config = dict(
    num_hidden_layers=8,
    num_attention_heads=2,
    head_dim=64,
    vocab_size=1024,
    positions='learned',
    optimizer='soap_variant',
    warmup_steps=200,
    decay_fraction=0.657,
    decay_shape='linear',
    max_steps=5279,
)
Each number is 128 + 32 x the weight over the matrix's rms, rounded and kept within 0 to 255. Layers, rows and columns count from 0. Numbers have three digits each.

# down: layer 5 MLP down (transposed), 640x160, rms 0.176, rows 131-150, columns 0-159
# up: layer 5 MLP up, 640x160, rms 0.175, rows 132-151, columns 0-159
down131:084151131161071135062096095101141156125175102137137141065136182143112067177120120118116105174151105124096110202132105222113179140151145178048178117123136112128112114105095103131118092169147106117090126126134167168143073102081109158098151203088087103105133173146157092114126240173121100105051146103120147110118165192144161177150115147155148190145138145156139214128172112142072121127127169091097190134108064140132098113113137159097089118165116101115118144093100165094131064119189174
up132:127105144075108164090127154141159106135108099143086145110124108074186106119143134109102137144130090163086125099100106125139177155111130079147113156177127103159100109091118133130082148191099110142130116111089173132147068094126069107093102146184143123104086133113148097152152130173153139125110122109119160099179102114144079108089098116081122132134084158131106078175149121117142111113128126136108117136151107129134094073157156115086114144117122147112125168123092103144107093165199115
down132:153127078140155108161178110118110168116142155163184103117144097172124168113125138174179109106114186145129131131137139135086115108102121151119138116125116121101129162170127108089172150104121121127170213117113105158099168115170139133173117126155105174124123094130085105115140101153180085131129154125176136127097101132108093064122150137140178158108146115110125157114096133145114120134106176082120113115135116128169137139122148127127130171161117140147074125134150122136122087126111160
up133:107139157083132088073190123094175182158150071172108071088135166020113141202105103134094120123119129109090141118102078137159137131105109116130083150196103172086153173130111113142100108142103118101142138119082170126093131165143124115132161102098093155174100139175153140119173162091124135161113138115085105167112125179139134133078020118130065078086089066161150133082156181161116120140126138089128129107199108133134138152189136087122066081100132096148165156095175109136134140117077107
down133:165120101109154152170082146139118102141092167165179116122146122129139141094148134115145150141110148137181187107138084159106150134115158119159140141156125158119103139082209155131157168106119120111147169098114109129099142144090091079129152132151026105089070200099132143121150163145152138153176082165171076130130133111145110139144098116131095081096145181146167177144118076095129109162117121152085151168123134120185138123084141077045091199094090128140164183144177169125130155148119156
up134:105130111150108145150144117161114103104135132159157097101155109102089105122101095143144099133099111080170140108170117158122164144106145048139132171060097114154149151157164170153114150131123128096096185089153088106095150131123161169102137133152145156128144148082147142107187137108183167164146096143120121138185207167116066127187193036104137160130166145175137165093107169127138096151078128115165091181051167099122188145134176087196111109166070086073143090070123125113103179150086111
down134:132090130115103168099097093129155101094068154079168049107070108120073167146103118106107147117152145114151137112113108133134055100143188082118119212166168070143112129152115139146106105140110168109175166150143124160153083092156131157117180102128102173057154094172094148133146146187144124128083171143154128093170127150168189120046064142193093042102101176179171121118109155144159161129122153186112124172080174140149142138113124184099120122119100109156136187123106098135179100095141154
up135:115180096147082125170109119130113151160198144160090130107151144142140117136137071124041125096087166126179109097108138183119135058137198087143094136183121137136106112128170129100112089065083163142135174144072166121148098114065103127143148156137114112104106141117183103145121165180143088139134104050123156169122115107137088064127106120143125171174087170169111116157139158119127163107187117140090134153086115151049133128073171154146132156080144145139125099109121131113142113175136147
down135:103125099072154148152042108105091121142098158191134168156096138098104067116114144195129190089096089171103144113154132255127160093146140127174173146157105102141101089125170108115146150089157094126175079140155154139161119164160142132102125122129120116087170093148110167114127172087093089157108133155125050211159136128137104201043118120103173112057083108107129086189149164172171110076100140136082161128152128092147071090062115146125129123158142119120106145146083118109149166176163130
up136:126116138144118129120148141062134100127041163116096158134151164119183093118058130148101156150105140140116120099138140144151156165090177106129136107178122157045115147155146126112083159156154129131118102150129089061118049094113208081165132190119125121144084184158117136195117126081138149116126179122091136124182157156146091158130129107069176158127107156197086213092122159152156097149103163089120172204108146143126042135152134150115050120182139077107143148084117181119073064147068144
down136:138160080146138117121174158056146119131102036151090110191128115126098141110107079155163135129119057090095137131124130145065096093117127168086060150096076124093132149148098142132140102145113065082094094114114183149194128178174168174132142114117133096064124120140134129149134145129119133127135122135117126117133159093076078158023072150103167135187102096145128104125178111098096132138170090167170154065143109178097093153091118135152136124142091109130175170136160156122107126120089090
up137:111122102125131017095129137165083134117154185178140097117162098077129124102108122184091103143097051164137166113172169186141142163159163110110136138113103078179184142114131138173140108064151136107136115143205146131143130075103107164113106103087062136090151079093106139197167126102094102131137114087182092137179130160139133096123153083106101110193115112148121170118151149132114128192080160127132128102105137216110142184094136086143102130193151098170162109188119121112149132122164133
down137:182124100121170142180149114146138083115115141080091189122154122126152120106138212156151065150123137132156156126119134058165154114103113178202069136128178127053110161101104134066103139128126075083138046106187163137119148130129178077175125094131124158155143133174099096109135104120216149129176093174150062101088128140085119106073100114081132157167146120104170132162097137178138112093082143101134151147132141069176087089123218147137192105114098146114087156133143037169074173178088164
up138:182120087095157079152134088109130116091115129134143065134121154144151173183113165169113160165112133102053064131142128096058144141184143128216192162194078116110129196059114158117058132096145097175172084152077090174145136141118136126125121133144138145099103159112109117101032185129132175158082096132119088163109142090097097091126111135161135084149127172108113072142108108148132097141136198159104134148160137124188085138177097131151159165092139104105126113141112123136145110191106124
down138:096109108138130117243156076113077136148112099157135144112115080125165132194100134139175112141108093115147162110099147124146137153193090144096203111070076122156129106147110062166041082173144097077172114099087088142160145137059137098145159122158107130083119117089142090107113083175095119107150063115154071133108135163133135113174151140096118131111101135119134086126070128181149121114216144179178078136079090052095147179098135146142207106160128127116150078160168112141133102104174127
up139:130151126159142066166122119154062121162149099144090102144095121098135154129145093104153147156137137128105102132120085158152076097127135145116166133121147109124167066148136102100146070138120142098076124153151140100122167142071141147092129148093099125207140101140124140174085135133116096165149148115162065078103108107166148062172092151171153184103120087155134157134146168117118150112088102173120098135132132129137160155104191100120142100085183105152088082156130193113136106160123181
down139:133116147104097123175098165114144197148102132138132121149102124159092117141056124178139106107162171108118094073144081143160108084151150177090169063141150115117152161114114170112110106131085133101149169117152135112190133132087114166109107126167229151117117110127127114116143103121149136199135095061119140090112104152147178162094172136111114169172165045137135143104137112146141124165148112168111099142124130172161127088091159163134123150158115181156147174096142180120155116084131130
up140:082179101113155108127123115104122091129117164110107120113102160139154132100112078027154099148078117146153089107145139076072149131100100126080136149155092095175103113162165123133119107112166149160094109104180109182098108111126130084192137190161095114136130100120070145155155102079103159106174080100160064103127153133082124113133130101199213138157056124173099123123108117122152102177166104107071177105141111178199108114138147134118176166104150160121144145124121096070166105121097137
down140:152145138129157117184153069127109096128170170138100202172081095092170137051126153077143167106136156115150122163131132147111150165080154137063104115107142128152157119132149147157146158151121141156129142141166084076126146103108102106155093202082166126101099155033090115118208125135135162137144158189114145131123128097101136121140124114142115137179172156098162125184115073106179175084117137104160107120050131079132102108121152120136109129114147154099153125098088127074135140118140097
up141:136121189101114083127123060171104133143158162215150138142080105202167171131140109159085135113164127114135170124106055141160119096143141180108160158114161071108115146176141085119152165120143058149135092134095210175073142108197131090142109108150169118090099108108065089113150183113145163127121079129102150139056189090091100173122154119111105099146134100133137141137151135148176093132072127108173098133131148138108160131175098108099088115157138187092167108125076133113123127111115086
down141:136111101153089079101126103155092151068155130086100191156123188103110171100118074131105149107099181171197155144102108112120080131076146174122108173130148129088173153164109068231162183105158134160153149165139064123084140096114136165152132194095181097114152121171177158128112049128134152141173140098081132089129176116113094093109172146064108110147147112143094193143070122137144117155085129134153165078110092153131110098141108089119141078077087098204092132175141156115124129117147162
up142:128165145117168091162104087090127103150159127140223128179099130134191138127148115089164140159096132108205160110130154130140185109156106117135135143098126156110105129152130146149137091077106155098119139104103094152156076195106149093092090099076136158063155140140123124142131117125073144099082124114093171101140104159154126194101148108135088086158085132111145151134076103208144108157076161141162073149101148163176145136077120103086155120097108098137129104132129137128120134098128088
down142:107112162113092096140059116131158076176126134126090121116161053079120154101135128036166120153098114182168083116152166193159087167160121116091092120129098099132145133128158120135089133151125134171151103098104132144218094167098158175148111117109121164217123103150117152083106122168084071103152144194087117106032186128104144103137126155150134173134053149096122114094116073150128103118104135147094180074148183069132086188066115121110157156142128127092149125138125096169101158149112111
up143:097166149066137143112176114146188174090136108121112097134156111104153166118187100165157126120098053146086163132135156125141163101110150121131148129107119070146060137167145171085148187145127093096121095154204106158153090172055110135121147106131095127214147070166146145152137190172184112075186066099126124137123090139122140078109137122134009069203133137121143110190181158157060159126122154115131100076031140064122171171148148104092075125159195143190078125154119152074087133088097141
down143:139118135086146112173145061083067102132118135122126130168115120109153127136094131109146069127105147176139106199135048109175096166091105077148095130122135095128174180169085106102121123195130105123173108154144117182135115109108139138085143151168074148092182084136103100162163113197151111139197211208080114128179112168063083159122118132048133129119173109093113123147135217153130145152140096111167126094116095063137133100097068108124182142117129165108144166198057133044123137090147157
up144:195123101097114121132124139111148134114130164144137103119166118163095183148168043127145149134138066119110141123174167153135102130182143149154175103101181189129088198069108151165118141084071178137096120059110150140078075131120134096137126116145081131071108097110083148120159160145149152128163165143137073213190112066110142098099085105159087089151150139115150091095125114056128149159157095169162118150091131129107099126124129089122115207142070057154075125062124106148118098134132113
down144:107136083167085077135117144132118104143138088102213134102140144149210126113137134106099123108178160135189044151056100102138120118089124111152143147177141175111085153160174149149166126134176146130097089145136162129135105185127083147147059171100039153122092176082123109105163123173098175104148110103134126164106141235180144178133141133047164177095103164088054073153138093168176090105149111118127073116179086147143162182133127177089053173094167133110130195146135149091128070041114028
up145:081159079116129141168148086120131127056124074160133106138091081159143081162127127129168162108114071133175086111181101097201174130186162103165150072054133136084146139108113086116106148108119182151108109132131123136120135105127089150112065129131137160151117153120096161104172111161136112153141113114164093108171109152078128121099079109149069096086114163119108162114123096123175122163115139131145123134120188203147119131178065109138119106175130101135131159152118154132123105095156141
down145:155129126076111146076094103149142180173144110091165119168146130061117097187142117147173101107116107124101119193111141136136077086109148132116103161125126117118139119110157196128162118144101127109155138146175108158098103115172159094135152094113138184131129121167089105109130132129119185180098128111165158151117130111148145129170163160128149159117143115172127028121141125114122129129132130056115136078108103168085165138121126187159112093090103175125114147170134188118146151132105142
up146:149064086108147107153075080125091105126125128149062088068164155119128087122173105130151114106143122142126101159191107137099109138106126055127129067088137127125131149110170169109115129145075142188164147173179084108078116156143152155119151116136115100139151116169171140169111151176118166123156129145080137142119090101129149130155131130095103157080095110128140129138098139121127135135124146128115132140110095175143131083111181127127156160173164110110150128091160083154104140148123120
down146:071089133159092182119077141174152159102133072129124160075165102097114169082142126139127134112121109152085113127126099169126125126157145113147143101163154135080077103097092124136154115133136123145142121115120108081126156173112076145079137140054104152115152121141119102116125125128148122148180105161130109068175128141108099113199139126110131156160098137073136101154085092092124154105112137064132098151183201134170099162099051144079105091122128139135126106112181126161070057131147140
up147:081111161085142174037067148119148160152133180144136201179163097113108163091160168085077124117113135108136138119200098122134180114101116117172126065128151128114178124138115112122117109146133096099200110121162200162137144114136143147138089142135100167117108109095082141183115106134111125121112169155146103160119183096138097130126158080114084168090136158086122127100076145094103146183145140121133094155124134038096140148107138182095119147193146156114124164095111123115099117120124083
down147:080159114102119115132128078137168134084173073139095077113110169150161149124129078188110125076176096075102110125136149157196125052143120181119157110157154125098102144137188106126144108084104143175123168139151107144115114158062056082134083112157146048111113136104178094117179067155158098113098130035134101104182135082097149070138134166160159157185127126145146121139126130107092148085197172133135155156101146122078163149099143100162095097105124102149132106168155147084170152075111133
up148:149122144123167117096142171222112153084075052113138114134168095109171169142135121150160158147138105109070067151113100143117144159118155168125207116092164133073171098119158135095135109113165132138131149158157112126094086120097149097104120100115119101130076177153125113195142174156153117138162073126117136092109106111137155137159164171091096161118139111117104146156199139145137108110082143103152143109103205100105124089134123169074100124058147163114154094129129086130078019135136092
down148:180167157157116123107046165165179187110138117114118125117121088142150106160094116110135193137140108122150082155120094138108112147139112170129092140131165129119117164165097138189138161150128147119122121176161124107120098143159166118142105106130107139099171097144159097106096083093145156144123103136144139070091202035120125086060096141197112122118110158133058124125096187066112091166144089130105165126149145176091091154167174169132178131106103134124121168126131202089146098155189103
up149:106102124158158153183098158159167115136084107138151182084162140166115127104144123130207167123132103135179140129145105112161118114070197114077146164054158113182170155115081132165125132161082168097109134138155103139148112111114137084056161105145177131083075132155106109136179113114096104132106115167100145164148114155220173113108081146129140190120074227152046037078119108185082061133198185139092106158129140138091158141114089112183147152111073088157083123091138104104107161145199091
down149:104160123000090077104159161134082145134060186101173131119150104164176181105130082144208157011105084123152161074125095120135146149084198137177104130134161125139126120139136073090118155074109128121146130163108151139135135116117093132167119109134128112107053198109109179109126123159134135116150129186111064156143152171103147114150089102115118166095167103165146122092106132135206144125082120129142139171137109144132154104119106145166112167181085119140072170172148096157123146103077160
up150:159144172141133136200072126145087147132142126135159177116135103080115139122168099130119100141114094142119126159096090113097102120115049108090116092130148175155173081142127103131164189079150105153121120176143103122132113166117050126145140181103075120063118129141067148153121098160093101158082157141124122178140080090133063134145076147142124123123085144157083185130118131103142082083090123177117079137107172167093161198156098088179107145106176121141132106188114164185142072150201137
down150:139080123124113149044088110119110125068129114106112143153125178163167115135133097169040159199137113106109061157144080105099165144111096141147078137169112139074122142160119087085143154182160121141088115171155131153120142112143107136065083111091163163108133135144083097139092170075139119199114164110140185096136139157094161137135215136108128217110099158165169188135056156241136143114134163137132109143111195118101147100139145103119116165153116095118174126126173141138112189069097125
up151:089135137116145129121127113152123108165059152134107152086118159131143136114108103161114137159079154138093091155086084094075150097127119169121124150110147137092116125075112070151120120164063146105093160074107117128168133173068177128105104133144103162123134111114103134168139099155104138143125176104130110091120132111184165126119112027162139119146115107111187124099171153103132142189171117120144123117125190089145200141174144128149177186102166140092091168134131111151106176148119158